config.toml
norm_place = "pre"
norm_eps = 1e-06
attn_scale = 0.125
init_std_qkv = 0.0227
init_std_up = 0.0325
init_std_down = 0.0325
decay_shape = "linear"
batch_tokens = [65536, 131072]
doc_mask = false
Each number is 500 + 25 x the weight over the matrix's rms, rounded and kept within 0 to 999. Layers, rows and columns count from 0. Numbers have three digits each.

# layer 7 MLP down, 512x2048, rms 0.0325, rows 0-213, columns 512-575
479495526532501520499531509527498553537476474495513516470515517491480544505455497493482504495515513498504486495524466515461553501465528508471538459484476524507502502502486474467486501475532487
520444468479444515433474520514509472471498481516484480512536517502481486486519502484519447466489518524521497531522493524497490481537523484482480496440504513509471540443510508472504463540484493
491525469506502493528518497511478508487527479501461508509500522523506507472493479541518514464490518491446515519456530527450517544510521500513476527492496431510524486534579521511463488498529504
490513430490508502491441521479499512541464497511500505527450489496476515532485500550506471497561524490487527568497482528489518496527472477514491489490479461490496451503486479442469528560485510
507475487493537494498472483515545481487524530462539500493497445466510467546468486483504525538506511514491479460514461508534489510476506486487510524560526524508535539508493498472514461514533487
538473495479487487521494545493491477516485551495520508487469496557531500469499494501499508482556486516505462512519532495523514489454516482522514578495489488476512512521535517509497493524519485
471468495519539502493495516469517512480489531557514523523479489499515456501495484470484506525502525544510479493486523491520532460489506507526505528552486481487513486482496516477562492457506506
505504522506518477547512531520475496491535462541523508544520523543514522467492494455519501470509540498510526457505480455502499513493521505528504497477492502477500507468521504523543473487492518
540472496499518540493518432507529548480500576515484522497493469518490500522480519501518504541559469512549476545500510507501511470514481526502448515532475499490475529478465512470494462478499519
536488493514495473472479514456491532483501505484517497542463512474476475496550508547522494469533521528509486527464549472491486543505565488474451492480489505496476520537491522502498474444423541
499485450528465452481521514488498514564523522451505524505535510510484485517508547486517552529555529485480497469496449493490484559497492532486556544531529554492503480507507474534469463538526491
481499483502463502525503454473528532535500484515508469475456480509487478500529525529541481549510482497512494538511538534536491511477499458487500489464513505559492495542509478521514511499499492
480469516491493514499497537488546498485509519488456530490504483513554485510504535524460488535479520504515500478507474465501484506530510485512526497491481498521513517539503509520539480498489497
505491512536474483515456524449515548496477487526493413452484505504493525481499522524499528489497545506519521491459490524509527540484494495531525462512468504498497478497541483528457493507497480
498488540492515468490498499510527457488516483496492448531505482505542518481512537474496477532470479504470506516556507478494482549524499529507498440513508454509471514519454461484486489498503470
447517491474525493527520473503480523530496502476478483498520503525475496478506508531493520499503482548473542520525496526528515467504469545501488479514490496515487451458526475465466519450514480
487491468523527524501468521452446520504498491468479481494523455484536501468485479530425471531500529537490475531518508495505497497474495488517515528481521468536498502490477591524522488468493440
508543505504432500516468549478458544494529498484499489484527500483497477520515550469495550562483477462466531435504494488514492476505469491526506504485501524496490495532473536498560519526502524
471511521497516501479522511497521516506495515506533554459462524467527466470484474454481460526529517464509501517493517488509460507473486499512489502473543506503497528495514489525558498482455495
510490545501513455474516500498510519481469478500466528539495466489517515524534474516493467516505525485510501473494469499483507499501507502553495513523497476476451526503512514464489499513494459
470501458522532500525522486494477505532524523522500530501529482500467499520507492487524512488489519506512493499537476508481507460473532539498486472530478522540489494499499523470552542531500491
508477490528512477511524513437517474492474516488498469493520553526490499544488454526513503530490473473504472450485459531469502505499485439477513494494496544533519493530486507502513455517502489
502493494479521477517532482550506468535508508477503463513486473473518532537536482444496489480503514457506503495502514533522489464473469500469540502454507532483496524484449508450498529479507485
485511531517489491501515465514487498491511476465489499484441521496490494504494489503438504518458482513472548493476505479513487486517493471506464498513535454501517461531480503517509530470544510
477490505475540497499520513504541470482522536468452564496513505488564519465490491510503510513508505474492496492501510489520488416503493481448499467512499475505495540530511486502546519490519446
446470537504558520519490505520489492498497482526508494519488438509541503461521509484540501547532519494475524548552512514478522520509525482525516534514471465486514468525460475522512489468526462
496529516479522486490464489510496557502495476516536519493547499533484511512484545512469489493491472525463496504492526500510495519505505478495525479511498464506547496474457453478513521506495518
481541525517549519472513507492528475522506520509499526462490540509492436475521475496513469536528513525461554502514498424462475490527522488525480509488535538544505511510552446517511504493497523
491512457440484464510481479499504512517512491479485527478487549515505552522461458503537465479498488534508540540489502508516471487507495517469472506484465501517522470447490519522489503495506507
492491487498486517505484489475466496547518455461457502457460470513520485519539452493437470466469476495528518497507478446468515472481547450496499533465489531537517518498493482530488523492475518
501507458542491517516506500511497562502510485517508494490479505521496482531488528455493486521497512505490479498477483519484478520487498468556498556506535481479508517463458508537469473505470492
514473536519502522506503486494479502534529424510531484522513479538509470493470466520463502544450481482488498459547501556485469510461516512518505488474522498521487469499496520499468478517515509
506503495508491496465508490499460486521542498474481492495511481441501492513515476465517495518502516539493445495516550460463483512491524488504477498502485496501504496509472485494484456504497494
507527533475516549512516532500515484538480542486503496524539543464525536540493499503492532544509485479471504490503492511505470515545486533532493524510499517514521470495524491475484524516478475
535489478511454500480423479533559501504477499548524475513505491500477500545531505503520534480484494497450453504479492489468482524498490469496514494527519510442500466479504503460498467493544493
512496494490473543503549517483570490497532506493544466481438509505515491494502497467496516515480493480553498527458492509470480510497495511498468480511489490484468519533522490512502449485504511
505484480489486512526521494506506497515471456491523492471521528505544509493469492493494530526494530468504500501478505478454508484505496539523551484489506518515524523538515492495515512529510518
465491473518503526543456538504504516468528537441444533440495511538532468515460477505481515497518542515505507468558509473534531509511502490485478490459491476455480533457500520467452517505546499
489514465484510514534479488501500547458484505551524456518529497522474470483480510471514482453461498523521490533475504496514502500500515511522501498461513530513522479490524476506516511535520497
490494486522502491551493487522486516526498520514443549509524464498514524479518510503498473517492496525506483458486421538489487472484498505491493473478505503499513495477497508554498524476508449
540499482511526486512458483495459547512470484512508509507524499513497510465507508522494465501503539507474490515489470459468529537543476472501452462487479539485490535520473496523473516488513476
504533520499521516490487507514499479506489464515500493523498494494531536525512526455493542502516488514510456512514487527487510480478492516469515475503488518495488526479502454497506534485520471
539502528483518469531491481514536512544510547488520467461492488498493579500511527489529498495511484479512510481482501516455487508511507532534497503481498511500485468484492493515516491511455508
491482496486549490543495522502496557465529530503509501495518495488525500495536516483479531543497476502481539523481466521493504493494516522518498519526545512483500477497490507498566521540500508
522477519529438500491497493502503451475484503539552486512513507512507508490461525525476472530482484482513560492543467491491522497515502486528497433480487534504484455461477505479517540493530499
533547570478507523515497505493497509518535493543511501489545509508523504477442542491513523463485498500468504503462519561529491519496500485504441480512521527497500464515522523500514478531526503
493484505453458543435531536535487475530515477514471494503482521531499562492465518440465488516469525500510526533490484486483496522458496489514551515503503488516529479481494518484463486524470511
472530519496492520473440517514525477499533520514472483472503492499489473476540496505473503496491499507454485498513488520509489521501473485497450488494518497501489502469526521524502519487492510
508475496439468529501502510502517516501487473514501479527514476486510543468488535492498504523503538511505492489537489470466494501500518486482519488503476482489548479482498481508494443512513502
474491489512526516511503514492512507529510488487525536502495515488502507455561521506492504512475484509523523459495510516532468502491528434471549526493487476507503515529525440479473532438473516
496480517509506485505513479514516550487465534486496475525530513493533479490520487474454513454513538535525486510482528537546480495450489536526547503504471500523500476511476526475497528499485498
488496504503506509509492516506548543483526472520535502493477494515519481505492507511502482436475552506513485564492544490464490528493504560516518494505493522501518506507509452530490501535536499
493504501469481501482529468508507465544489500560498501481472488489508462461489482520489484471492472472459503511520497550505483501487556535504490498491519518520510491445510525488514512539500476
506477491513525512518495526524513511494514538522500514480489511475505517486466495527492545488517430491567510514459496513450448520510509535486476483478510540515477522514507509499499458458495519
511548489513525487521482488505498495512504479503504456483506488523474481534477493471511513467506497470508494537498489520442513498496479495450470549488524459489554503499537488523519499477464484
500476479486522532496537467530486517514487529499454507501497465485522540482481499514456478498498497546480507505535487536530502523500486459530555516488517512499500488513502564533479488541504502
474517489516526469488476482488530524470504462520480486524494515494488530512480493543541522499511478461492526514515521524498476504467507433516503508515490491527539527523448493526476517543474483
519502512504498522541523477464499537509511464463482594491509472512495485537524495534478493523504483481530459488483480545537502498501524521516512495478492509508499509514494476496482497488478502
527482485534535536524498516534429548495521516450522466555519487483495490480511488516512504480483543539477504531534510524497519523478491557522496474480538458493462502514532481531466490506503453
454516509504485517478507538506490462494507529510520483507530500452457550529466539528520486480485545500481457512532500472485522513502536509487467466530505527520517524474486470506504472506476449
481534450536459517492513507521452522527477504445511508501504522509516519476464531513486492524450475527469494506492530477528473474493505494549477524467455513476490496482509529562498485505503486
454487528462527512474568465520524487490494497469511528516482484515482486491498444542481475530518496495476540538517549503483500492488439456539485466526483482523454551466481522488532542502536479
479518478521523512502512528517455522520545478444517490472510530528480528471505447494479516533500521509514496539493557439500511493492505484487477526506509520512493511505468513517530469495491486
503492472482506489529527479481509488493513483493473495503504508524489422494520476513488510525488515519467503504525498493475517520493500512532527463488485556508526513479516539479499501510530470
540509489498484580536525483523478520472582503498525489471491520515462505487506485500486536498511509533478483486512464534480504479488515486514540514490508527503525508447525484521497463491488537
486493523527499530498482450491505488523494512438483549504501474520542456511486482505478499491458520543462501515522487486484508514501546519526512478521477474508532495483476459505519479528481477
488502474490537501509494490499484495503466544468517529490562503511528513497515481484551501526489510525532449546514550522496501469457523513505508505489518473535481501518504508497550471493496508
500516534467528478512502498491485492551513526519522484527501498452516519487506509505528492485507521508482471482491533446511498472482465529476524488513524482525453499530485523521471542518491450
509455513487501489516552466473492542518517508531543494484545545507479511534500482463482488490523512472510479505479519496494515522506524498531500511485506498500503484509510502493503505533497513
488500523466532561566509492493495504480452562509538458445514508528491523535502484516497497508500499511527489459506447544461513542506492466524503466569478510559487508527565502539503489548477474
541477517466491505510499517494479517468486523502518526484509467524452463514506539499539470537505547492478476513536457512511503488511481498485498475476488468467493537503539553520488451533514511
468488460494511497536446538483453520499502472472480480505509511438464522483463512489512479527530506505519498531503508476497474516560501491465499468515457501450477528480490469435474545494476460
478478486480486529544521506534526527535500504510517501495503471484506504520519480523517486542507487476535505509487514527478521513475510478568507520503500502520541505519463475482517506516482537
481502491490491502429477509523512472520490538464507502527518490454510464481524508485518528538519560516495468482463523507505491495480526500495511536530497510451487478493440504469530512498496542
480505478565516504468493550487499492501517522507518470494551491478484474514481524464541514485494471499511505523474513538478551506497481493488484537464457529506507529476465520467509517493456518
451522479530476477498511468498511498486496497516509520535504489503509472531508504496483509514547545512486492540574506525498545505519452503527479527494477499520494488528502487498510529522495494
481500465452497511485532538512515563526485516515471465489410479505471503464488503514512465520529530511491515543478516511455499503515555498529528510569483513497480520492502516507515510528476463
509525508498478501505474469504484451561521483519524498475528470490517537520511501528505491481479548508529515540468471509502524515516495490453466561496509507489456506573484506491468473517460471
471532500439489529499542510479524548518528488505489496534524494513470455531506476532506508527464469533494515491474504533537519464460489453537472526492521530480484454520485479510505498482489539
519499485521511523482437482507472474510499479444480476461466469508556533516464496511520478479473550510510538486508501480521507499500527518496510532493444514499498511506496503515505523512456512
520474493546549502493520552493487511478515518436542510499469526462527494533513460442443529472485514541475491479546520479484518531513482504540529481507500466507453513555500460481460535518492471
502504482446545532501484499483514532443499480482512511544510503523486487479491469528558466510494501489529474464524452484532535492545502460512534529517504494496510514499509510501505498552541477
483527526512521505439520532480532496549498500534493519483550571476528513478526526484556462545481458480481494495469472507456459474483521527508522503482533497484498511491522531452497475502473519
525535468496496495487507468539494550501515534540464501494563531505487452512477537553528483487480486530505505490490494508480513463459447497455516493496504550490491504474508493493511464469507536
504497465487491519495495484484462488456487529463476476517469482519527515512521530502502491528519527504499523531494499503522449523515493508488521525499499513480431497506468457495517447506470525
487485532549509541492479473500498484525487521506504485487473493518496481508550496502502480527479493502532519500481509480483533464487512515534531484539498515527501512515485496470506528504529493
550544500501482506508497498489542507478439484479524493487503485467535445519508475544544465525502501495478464512474526494531496484458501479545515490522512501495498442501524509556528514472496500
479519474523479488469500491483524532507502500520480491531533505502532507512508484490505552493484534500502467483492500502484533522533547475525503491505467493504526509503524541528512462513507500
457518481541498500442524530507485513491467489508502493501525563491494519521472526539467459501444503477515534545502530525506494513473490491535502497525532535512513545525503496492450518517457488
487477564509499486508493532485541505493491492538518491440484497490530511475478504480494465490504470513560463546543494570490502512474507527511545532475483480520521525526516498534488549507502503
473474497483530502508491507504491435486501515506479503505466521507544485534564531494497508528488532482488497471512488527474517482501483499496532579519463480504482510524504519516445483511460465
527511498476534510524509494521513516498482520535492508534496488472483500462473488512497506525520518515429505496474486509543480458516513484504492491526509594515496492505513525485508461506482463
469520445522502502462491513528538524514486533504506511488456485496494510520484506503482478521506471544502548499545474498498553530440513489469552491490492498453516472457526510442514525488522504
516526459497494511497557543492497471493457509490515495514515486538507558534457441440456501478468503550524498487505494505548512499497514523533543520477490524517486515536484442496481465483528487
501519539472557493533486515476528501517487502491483513526525482478506532471505525533524501528471505498496518447551418534536497539499486496543518538541534470506571513489492481509443533534489500
459540573540509452476496510505500512490514511498525442470461469500503469488492524498469502485483535514511492488504484479526505477525514553501456503542541522552516521491499542519479475493481514
485502498539497492507540546491478550503568532455488501517514490476515513512497518511497506477506512496501519494483520501467483518514445491459529479473510509492446508486495491534482496503493494
527444522477539515519479447506540487475495555510474519491505498486496485514508442491480471518490500522491480480518503476502496494452492487462531463556503499477504521517488524498485527499507466
527488483541491475502547494497510494514511454547507467517491490508511504492534497506532489498474499506492497524496552519507507492504518560536464535492502505501522511517461492480511522498453525
476502517533540488474543516455552492495498496499495499503482465483488492463485534504445494507493444501477490478558533561553527545514481526517514517480510497481462515484500502489498559527465549
513498474531488512507506540479514526519489594484500486519502483501531508529481483500488511522487456477504509514499475520478480546491520470535538486533509542479495528521498486530440549516491500
471487504489520516507490461474485475497485459554500515451440500528491511507461483534526452520517477515499516518478529490507506493490498524508498459448508495490473508498501512511503496463440504
527522484504515510536487441488455501468464518485483499495494510524531421519491483488497503519462545468447506483454439504526532527502460468503545503491527503534517533497503540495511495475473515
507519517505472465502502488528524455480471492498488516499444528488488475467487461513523469527506485464469427526492481500540499444497526486456482481478497494505490490482448477475475504484495507
451486459521460525456489511504512515520534519554504512464512496462542487473519525505510525519472495501507483507579460533527522510532524476513491542562446474490497472512485532492500486529499497
519518519476490500510534435477508549501520498545542482494543503548513504534488490573500500504476466494502457508543483503506506515447466487514509474471532547506525500472491515466424519520510515
497504526497528515513462555500465468510504550466535506457505475521548470500465482490462495508475521513487472552500550511481519468526470522491480456528473519482521490504508514557541476485509530
491467463485529515533539485490495512519508509490490524472479523494485532515501490481546512497497511503493498490503489496466506485489503464510503512471516501542455501511491496499518491469534500
469483478511500526553490512486516475467517444460484510506480480507508463467494483471503481525508482474470550531509549489504489456462498503493517492537493507480505515429527484500544445514521531
493492487517453526491505536509464501517485477497492530498470460490534481487492512496497512481497546499488483541490528500473522497550514467526509513532476505497479498430527530511539500468511537
519507470482487495509450513516467489445485512482502489494481480503500554524516525469522547479512490484554505543561504485499546509504459537485509496490557484491472487461524497514505503497514452
467498505515520514501507485497528465475527541511500511522508534466497511500492501533517467526490488517529503535496539534495486506537538515498535478499472490491539442515478510552474538519489508
512501501477495479467516465533495485523482514517527459547484530461525530463499518479515497508512496499517513516508460442503527460509518517490519455483520481497525515477485486497470509497486496
501470500496541528495520474472471470483525548512505519533497471486501502529490469474493510529514533501464501493499497465549482498512496537483509490510524488506472515497495484499527485559511486
506527543505510484484480508477472527554485483464506500518467488515517495507515483519531527522451495510501500521462526524475534500533549481541504504545475477479500475468480514525549483530550518
514502506502519492487447518500534481472473494523487522506510562500492506478471492507507477468526508510489508506489512513524513499465507519485492502492511521518484514517489537517494451458466511
481522521466524486483529500544488506523479543473477497525479465497502522496524516463489530543484532538516520523534488506457495472479480474497510521505496455472463510471467490503492506536490495
503497514528494486547532512494526484497484517434510514538496483545485500501520509504529453508488540528515484508519480532535513508504476516524496465504467515511466478468485463479534517545465506
539501465484495514540489517475515521495459528489474555470535504494473457510483511469524468530456495477545496464514530489513494494481509480544500570491488493497533499517514517491503491483501502
460471525524493484486567477499468486491521513470491486517450493521546513493474544469480501512503501514485441483501485506463485490487516479477479473501497474499525514510512496465507469507502519
510480522519546503489451470512504503511532476505493515512511513541539463506489503514491490436512519440519549534483510513485527473459494474484489503534483517509480512522479489483509494505465483
501513507472506462511493502503532515541499478492508520511518460483502472499536497486513519520500502507473486523501509507540512427528513483513525550476531518484512527507526507483467490494490528
455497502518478518496542484508547503514513497526494491511518542514483483493524498476503496531538509508506514498521495471502501490529475511504486510478501498481478441524465531512506472516480469
477548500537480531500530468490527475506544521479514470508506528519548488532456532484518473534541529514525514517526561508478501471504511482536492522510476466487514507499522489510519527461478493
519533506504492521494526515497520529545454529448508469515517523501472501505458519550510543512455493513518486499517490528525495492473546529525514510520498542519499482448538526507497503488488491
492487452527542521539551442517493501500534490550505481485511489478520483533504499489528507501511519476493475506540511480499486525537534497497475525471503492472464500449498484542503521464492495
472485480523551498465476518481485519503504507541481549481522508456516475461514459461501490487531478522482499468475490523498485502511534520516485500523516524512520536523536511501509502540541477
503476514538519494497506511491462502515517514484501534541502484494526493485517520481473521533465519540474504476508512505475514486516515474541522450530488488502527474514486494471466546443501488
557538525513449505495501506477494520543520499534516511489522529486503557464502483494502512517497502528549487529470493482471489506482484534526477501491467494536493525502507503533522500501517500
495508463540454481516499495513472558508478531553487492498535528448497554472519493513462469453494418475510470495530548532511479491560562538495504522503522505495507484518479488462509496474494498
476474492522480499505515528521509479499507480522478513494477500468561505500472505501526504508501545522492446486511503504493466497554478494549509514524466488453503473491522471512477480500483539
482537476483488515511509498556474527534488508493538499463543477503507502540469514485533462501463462525535489507520480589529515472498488522489541469479506507505504531491486470499496515520524480
502489488491510503532482485513523549481525473531524494452490578527517518474524511486511485457513485497536533495521495518491520493476501516497494482478530515517531502468473475500509540494505508
492501530512561508515520520457495538481507517466493504534470474507469540491466488517505528521527503472516487463497492505484471451532493541549543503519510478488527488530473530514575488442516534
486561538500543476515541557500479486490548502487489521540475509486532454531510495530516524503503487564532493487500462486523507519486482461495483533508526478513479491519567532462474504492461530
522491473466542533535424452534479511484508489522539502519478487546508500502517480513499536526488480516498498460516491524503530485502491449482524475527497494496479509468496528490508562502466532
510492522517488462521530539477497454482486509481485542537510477485522498504505509453490477521507485484492506463524493458523524500502503461541570515499495504475535485530463539507498486498470530
488496486512508513494494503474478545484530508486508465491497473463497520477503521472507481556527540483556498475497516488527482507476509495501491517488508489473475491488488521470513449508508532
489537521537491525470558512445474468538460532471514507489463574526507569490525484505488512478482513530454496544517523479510431541500521477519467531474466514499542493495502564503491549506514525
528504489505478502512467504485469486544502531532527515522508486535517492487529476506565530542554526503463533526552494488551520493516533451537478518515495512529511475523532507491542471505516479
477499503497487530471515495480501462477574511481463524541486514510511540490493507514481468530484528495548529504482526445499543477520542510516466498464463547541472450505480519517507511523552522
454527507526490504508508478491487489505491515571526519510511491497499549504481491507436559519494542479534453489460489529507505471509504509494517530469505497466515477518500534516479476502486530
485493520456518523513560485514469514446503503492474483528505469492490484519504481522506511538523499486492516445503451456502488457524505511510562516430525456499508469504470495512529477439476498
484509498546516482491494491493501508539469511494500498489504513513501542507500493517549472511508516499482514504517490463543492476509516480527536510483523496489509479469543520504499457491520519
487525494524513517512524484489493526462512465496491497521487467519528481512489543470491455508541497485490512557483496529490519529478554523540495519532483495533515526522495515506491482519473442
505573495564477506487486524528485489500526491496504521506526487501529530466470525467499545488488503509469488568531525473479474501468497528468522510514566529504495475535501465492503495473458528
491498535470487513491450539520557515487499552491489507473512522524518503509511525536473528441494446562513477506489503516573453493521454476537539464553485500513502506500499495512494497508491503
492542523505493570509494485511473486504479481520467478504487526518490512507462537481530511512529487492491515470461463515462524496506512502454515498515527488496479511464539523490507545535523447
475517538523523499469508521549457512539470504515492514490554506502494484508466515510557509514470482526474545518507495536438500463524482469513554455511538534486492525487519515517552536517496484
505421449508508517468484499502495477473484503474479485483522472505557514520488512509545491473456465468487511444487463517521525474515505484526495524522476529522486499509541519526494521488543522
513457484485499515470455495495493515507467485515453491503497453547543488483479491508528544501494499492466510506491509482512517500477545489460533530511535489453496500523522507479473522498504469
567504522515487516486513492488508523536506455549493494539519498535534557447533511533466518509513485496525513530531537503504513548527495498472526490511528513496515499556481489483455505508512496
510477504515483498550430535520523543522534505470499518517477494476525464493499513546516482500512531477461524531488523487469517527487486456495505515504473465482489480484515506476515535504439541
506530514475492510511487467489522481459502515489485570489480443554506471479473490506496494513523521537478454460586467505520545474495485481505498480478496444514529531481499498471542480462503431
493474500485507512459473534487477479484546567522507478541528542501512488505477490477524524558471531493493469530498508559510522476536495487490503496493489541482470500520475530492481471489509506
483502510522497516531482483485482543517536473513531508503528527525517496520481531506474493495476539508488520541490492486486466528508492516489516497522524509541512526489494518498518499511527487
490499501526516512520503501489504531498423503534524484501500467489505514477508463504476519534551478527481469511500510501470494511490484539485503489447507531503518511513466478488465496549520511
503459479455477458489496496538474498504517490480455508499442463467491495496512482517472513485488498480479487502518464444493471486509457502489502490534503474514490487527526497477483488443489487
469529506521452531503502502494497460464486487447508476508510532526488478502534497506497519490492513523501482479496509475465502524520509519507521523489471552504534463525475513507523482479521487
493515482478502528492476454513489469475492517508492515473483452501494467490479496520513491489493492481527506492506526534496447482484517492504498522495508500466482474517524493500499535479538488
485522519478535502482520484533507504503546472516510529499489491523491509455526479502491503501504476519510491481481463499505501507519514507501513487539506526533467494517502520506481492512562484
476473490463515526492535530484513503531476491471549464461543506519528526506518497459487494515477490521495512534547449532481514518504528516471505498479515506477453477498516462469521491521489532
484474524503572536478487461504462530485494495489538524505470472518503449465458472514473475458498506528506524522457491509509493552503557512538519509520519523523509512531495485487503485519467531
486463502496507484494479508491546502486461516448499501518529525516490488487521489512522481466554491471495489466462551480529524510530498503478481542476497516470501430482522509512488474470518484
502484511515513472485536496511489526525519503494531487483517466502511482486501519528487523526506507499479502509534510483534499485509543505479533527465491458505501502481517486506570522464467466
519455485491509493536541501470501504478509489498518476488462478511504519499476452422477524487547504493487463536444536534508501506494505506474483487489518499491502513490527507521461453514518464
528488474524525493507486477459487488488516548470474493527512476491526509507505519516504491527493509497499528502460501499480503447514520499524535493518506516475465500495476533500492519501513488
501502495517511499489519502507492491479493527548482521469482517472486482524490470476513535474547476466502527484502501487445487514490478493512456511561514515524525530476499526508532520516513501
495479508510521495487560470500489490527517488461518528537491468509536510483476490477480493539518515530484483508503493505482515468523503496522544470491492536461498543534486496496475539503518450
458524509511453468551533493510535482463494465519533523500463495507499527509473514498491458522527433492531538530477471543497504482531499540494499515501494494498538477519531524512471502502471529
465502480514485478526514519509443526541503523519498546490475500468543465530510518486507490502505459491461470494465519561478537528492471485534510468472517496538469510495484545515506504512526492
457467520513541516500501495473500533507547523528494485488518507458543506484500547466522490486491512468529514475499513542498495526493472484544506537535478447530513467540487462472512479447505505
494489487462495478488557502460489501514497504468468520479529530445519522494515501514492469509499481519487491512541518493506499531467538498493480491536480492534469521530513478462456499515508516
466533505549513494514471522514526509514521535472468466521477454492530498533476526502487514507486492494513460460495519473542489507500530524510540504498491537491481530495543538533489503521498556
520470515493505497520492535491516476506516520481493486506430503472503461493499508469442511505481522546506528504475509510480480535485521498500515522516519509506535472527503471487429494468483494
442506533481542506442512474504475493487505523512496530493454441466470558532486469536500494495495484502503487485492505496486536506504523466493533478557518544542476528510515455535475460505528454
546523466489489466487505490481488522520491461480496450474483490469495520478529477530482530476483510471464445475580527439471495508497493526496521509491524480493497475489507536574454479493492495
507505520513491445490482495459489505536439475486488500485535499481528513516523490532525436501485501500465491512505515488497492508484525522502501485522474535508473509506520534512495542514520504
503489504478504494510483521491494465460471501538514469496518481513456474514520472432504528494511452497523494504485467479525495545455528546484529477554474506529469477534497488496525500489494471
503481495447464517477540478504509488509496440511480486464488496526510520506478483477512489473489457503478526530515524516500500476497472479522515524534520488527536524519481493551481485534487511
495552508493531495500459491500509524501530458518473507496446507469482518513551493496482510455459496483515525566497513521541534502480515509434498522530472497507496506525497493485516541504479481
500522504496512521494476477478464528550491481531448515495529543491497574502478484485481460515515521516536540482485527478534551467523516507497484465466514474562513520503497508540544458441513510
486506465483494507488504527491519524531511510503497511496503466492455491536491500557523469549551464515521495475513465490534481504540519500483503546503504480466476487446538487511448496470476488
478542559511488495501478478502470480459495555501501458504482512513514489464444481480503492467550523510546521495521484509537510518494528514503505523549511504511506511520476548504486513513516473
503470505515546523528522531511514470505528509521501479499459491491499462493496510544503500498533491530476524493496563527535495501472523490500509496506520519511535466483520502477460550525537500
494512495530505501467505508497538523533517520505468496482497515470445484438513534515483503458472500498521532506494474493502459501551513503523476475518470499503487505508476489462448467492515502
530527507504485489500460479493485518498499511495506549503522489411504544517495526490538516475477449535485484503478460492512511482522517522548486523492528495500526484526538523465514507506512510
505458484475520502495506505527479482465520491528539528504519522502494510513560524510520526492509500486520515494531498537503530469486510506528494506469496502495565538517474512475446516492479524
504461483510531473501456467515491496494490481445466532517487528509454489487486511536487498490433468489470521476457477488448483502534531465500520528528531502491485507501477512523457451506465514
487522477499490498475497485504458485475534485519463520471506502516478492563472513485498545512520549534541501487433473520493492522496475503511461505481520490506489464527500521479484514510477501
496523548523459532512475499514542516502551548484502504505459475484544465462509500487515498474468501539526514503495468506508461481548526483526536532501512545479506466468506500532515503488503560
530478527505521487533492510529501534516542479507479545476480492446490505539514528520477524519471459492507514493510522503486514492504513493533534530439493511523510517499512509476558556473491505
493478488456542533489488516523474505511494479477519504513543508483555543475521501493540480520511474487538487511488501493483486498551502524489493498524473491487525503497475503546494514486552513
522518549523547544549561492511527473537501502490509487523513532465509567522498494525504472494488524506503503486500477544479459476488475463478467452472508517520565515477484471482539480447504489
503508509476485493504447520514483519528505468502512541521546517499529513462495494529518453494527455468521503511456503486458503486498545527494549480514508497494491475520529530531489460527555500
495484482508497537512506502447498492496478519516509517557522528497541504538466523505508450519525511507446481537491483462528541485508524540557491562500518520483485516514491492527506481542488566
520505447461514553504533491470510508517480480500500497524482542465516516534506511525494499507527516488491486512496526509520482522479553506516545514461511513514531488543511499485546499497535525
542476505473493489490495507511474520513474528516499512477494455521509438507494499539498515478451518504507499512478527463499521513471545498557517518506502526550484578495534475473501491493494494
495448480472513511516446522504540477533499518482518517496529473512481514508521520500450512492511535437519499515486544483478495474512490514502519516485457485513479533519455546488543485485517497
520468505514544486485510536498485553473480514532470500520507478484491519488525520500524586510457498510478517459499479462482525473502506467466511505473489486519492503485479465526487475461471495
523491479470524454544515465476465513506475484547484502496502504509487534514483528507474491535469499509479487533511503541528482494501459521476495530501508498503490514470542548517514467464464488
490499501522477547515469515504514473501502460490458515496478468489543509485505502484519524490497534485509511450482501553466481497491505486496476501506481461469530501522509498507476489492504495
486468482476475534549477472494478513547506527487539489492520510487501486487495500486470504467461503456478462521515529523463540500475507523514478506491497505475512496521496492455524524448525495
490488471511532488470500486530471503490501492505477515493456511479465464529459472510504487512503500525502473517533538511505479494519505526520494509539464520500455535503511469522502482498457522
512498512505505517534494484511487520510491505510505502529498523505535515496487490482498537485475527494470481504491524526489519457494512520492521469511512504556520494501485506493510517445475530
512525505513495485498509517487512482539498544516472493490502466516514495510453494530495511497456490515482465550495482522496417514471516494526481520487497507446503518527437442489498545506510549
506527541470529505519487524522519520536514521505486534518464533456498501534504530467499491517509488523521479454513466550494489491505455531499540511504467527477517524529498542451512497506469500
500517537483500503541493510486484547478521485535487496524507538517503514525455495511529504505509513537560483497518494486512516526538521475541470433518528500514506507488506493486484504512489469
487501501540508482522480504530504520529481447484508519525522502484516521498497514503521524488523518423518502523475492521486507558499510555514539487518517508493499502510500544519495482524494530
547482471471519555541504517486506522499483457501490493517496466533485510519474501495469486473507514536534486465491549493442480477547528515466515536491473539527500493446476525505469508470515480
468502490500476452501544520518468495510496492543516531543488530513466503460484513542509511524463507493505517491491486515515559501471498493523491527482503507526487539524503527523536452513509506
480478518485448484512475497520488462501482487587510515464478520534522478484497475509489515507548498520512461449469461519505481487482486506520493491554505511473456507495531500491519527494462502
565541462511487514511483535497566513486505512562518503494460495493492535503517495520494511471515532501543503514453562476498479503504482478495483496499475502513504448499451495509509484497501483
507508463462506498487491498525535514493457441500502465521453497502544468471456461536515499457528511495497530516475493497528508540494453494501480494535533502479494486535491501481490523491554496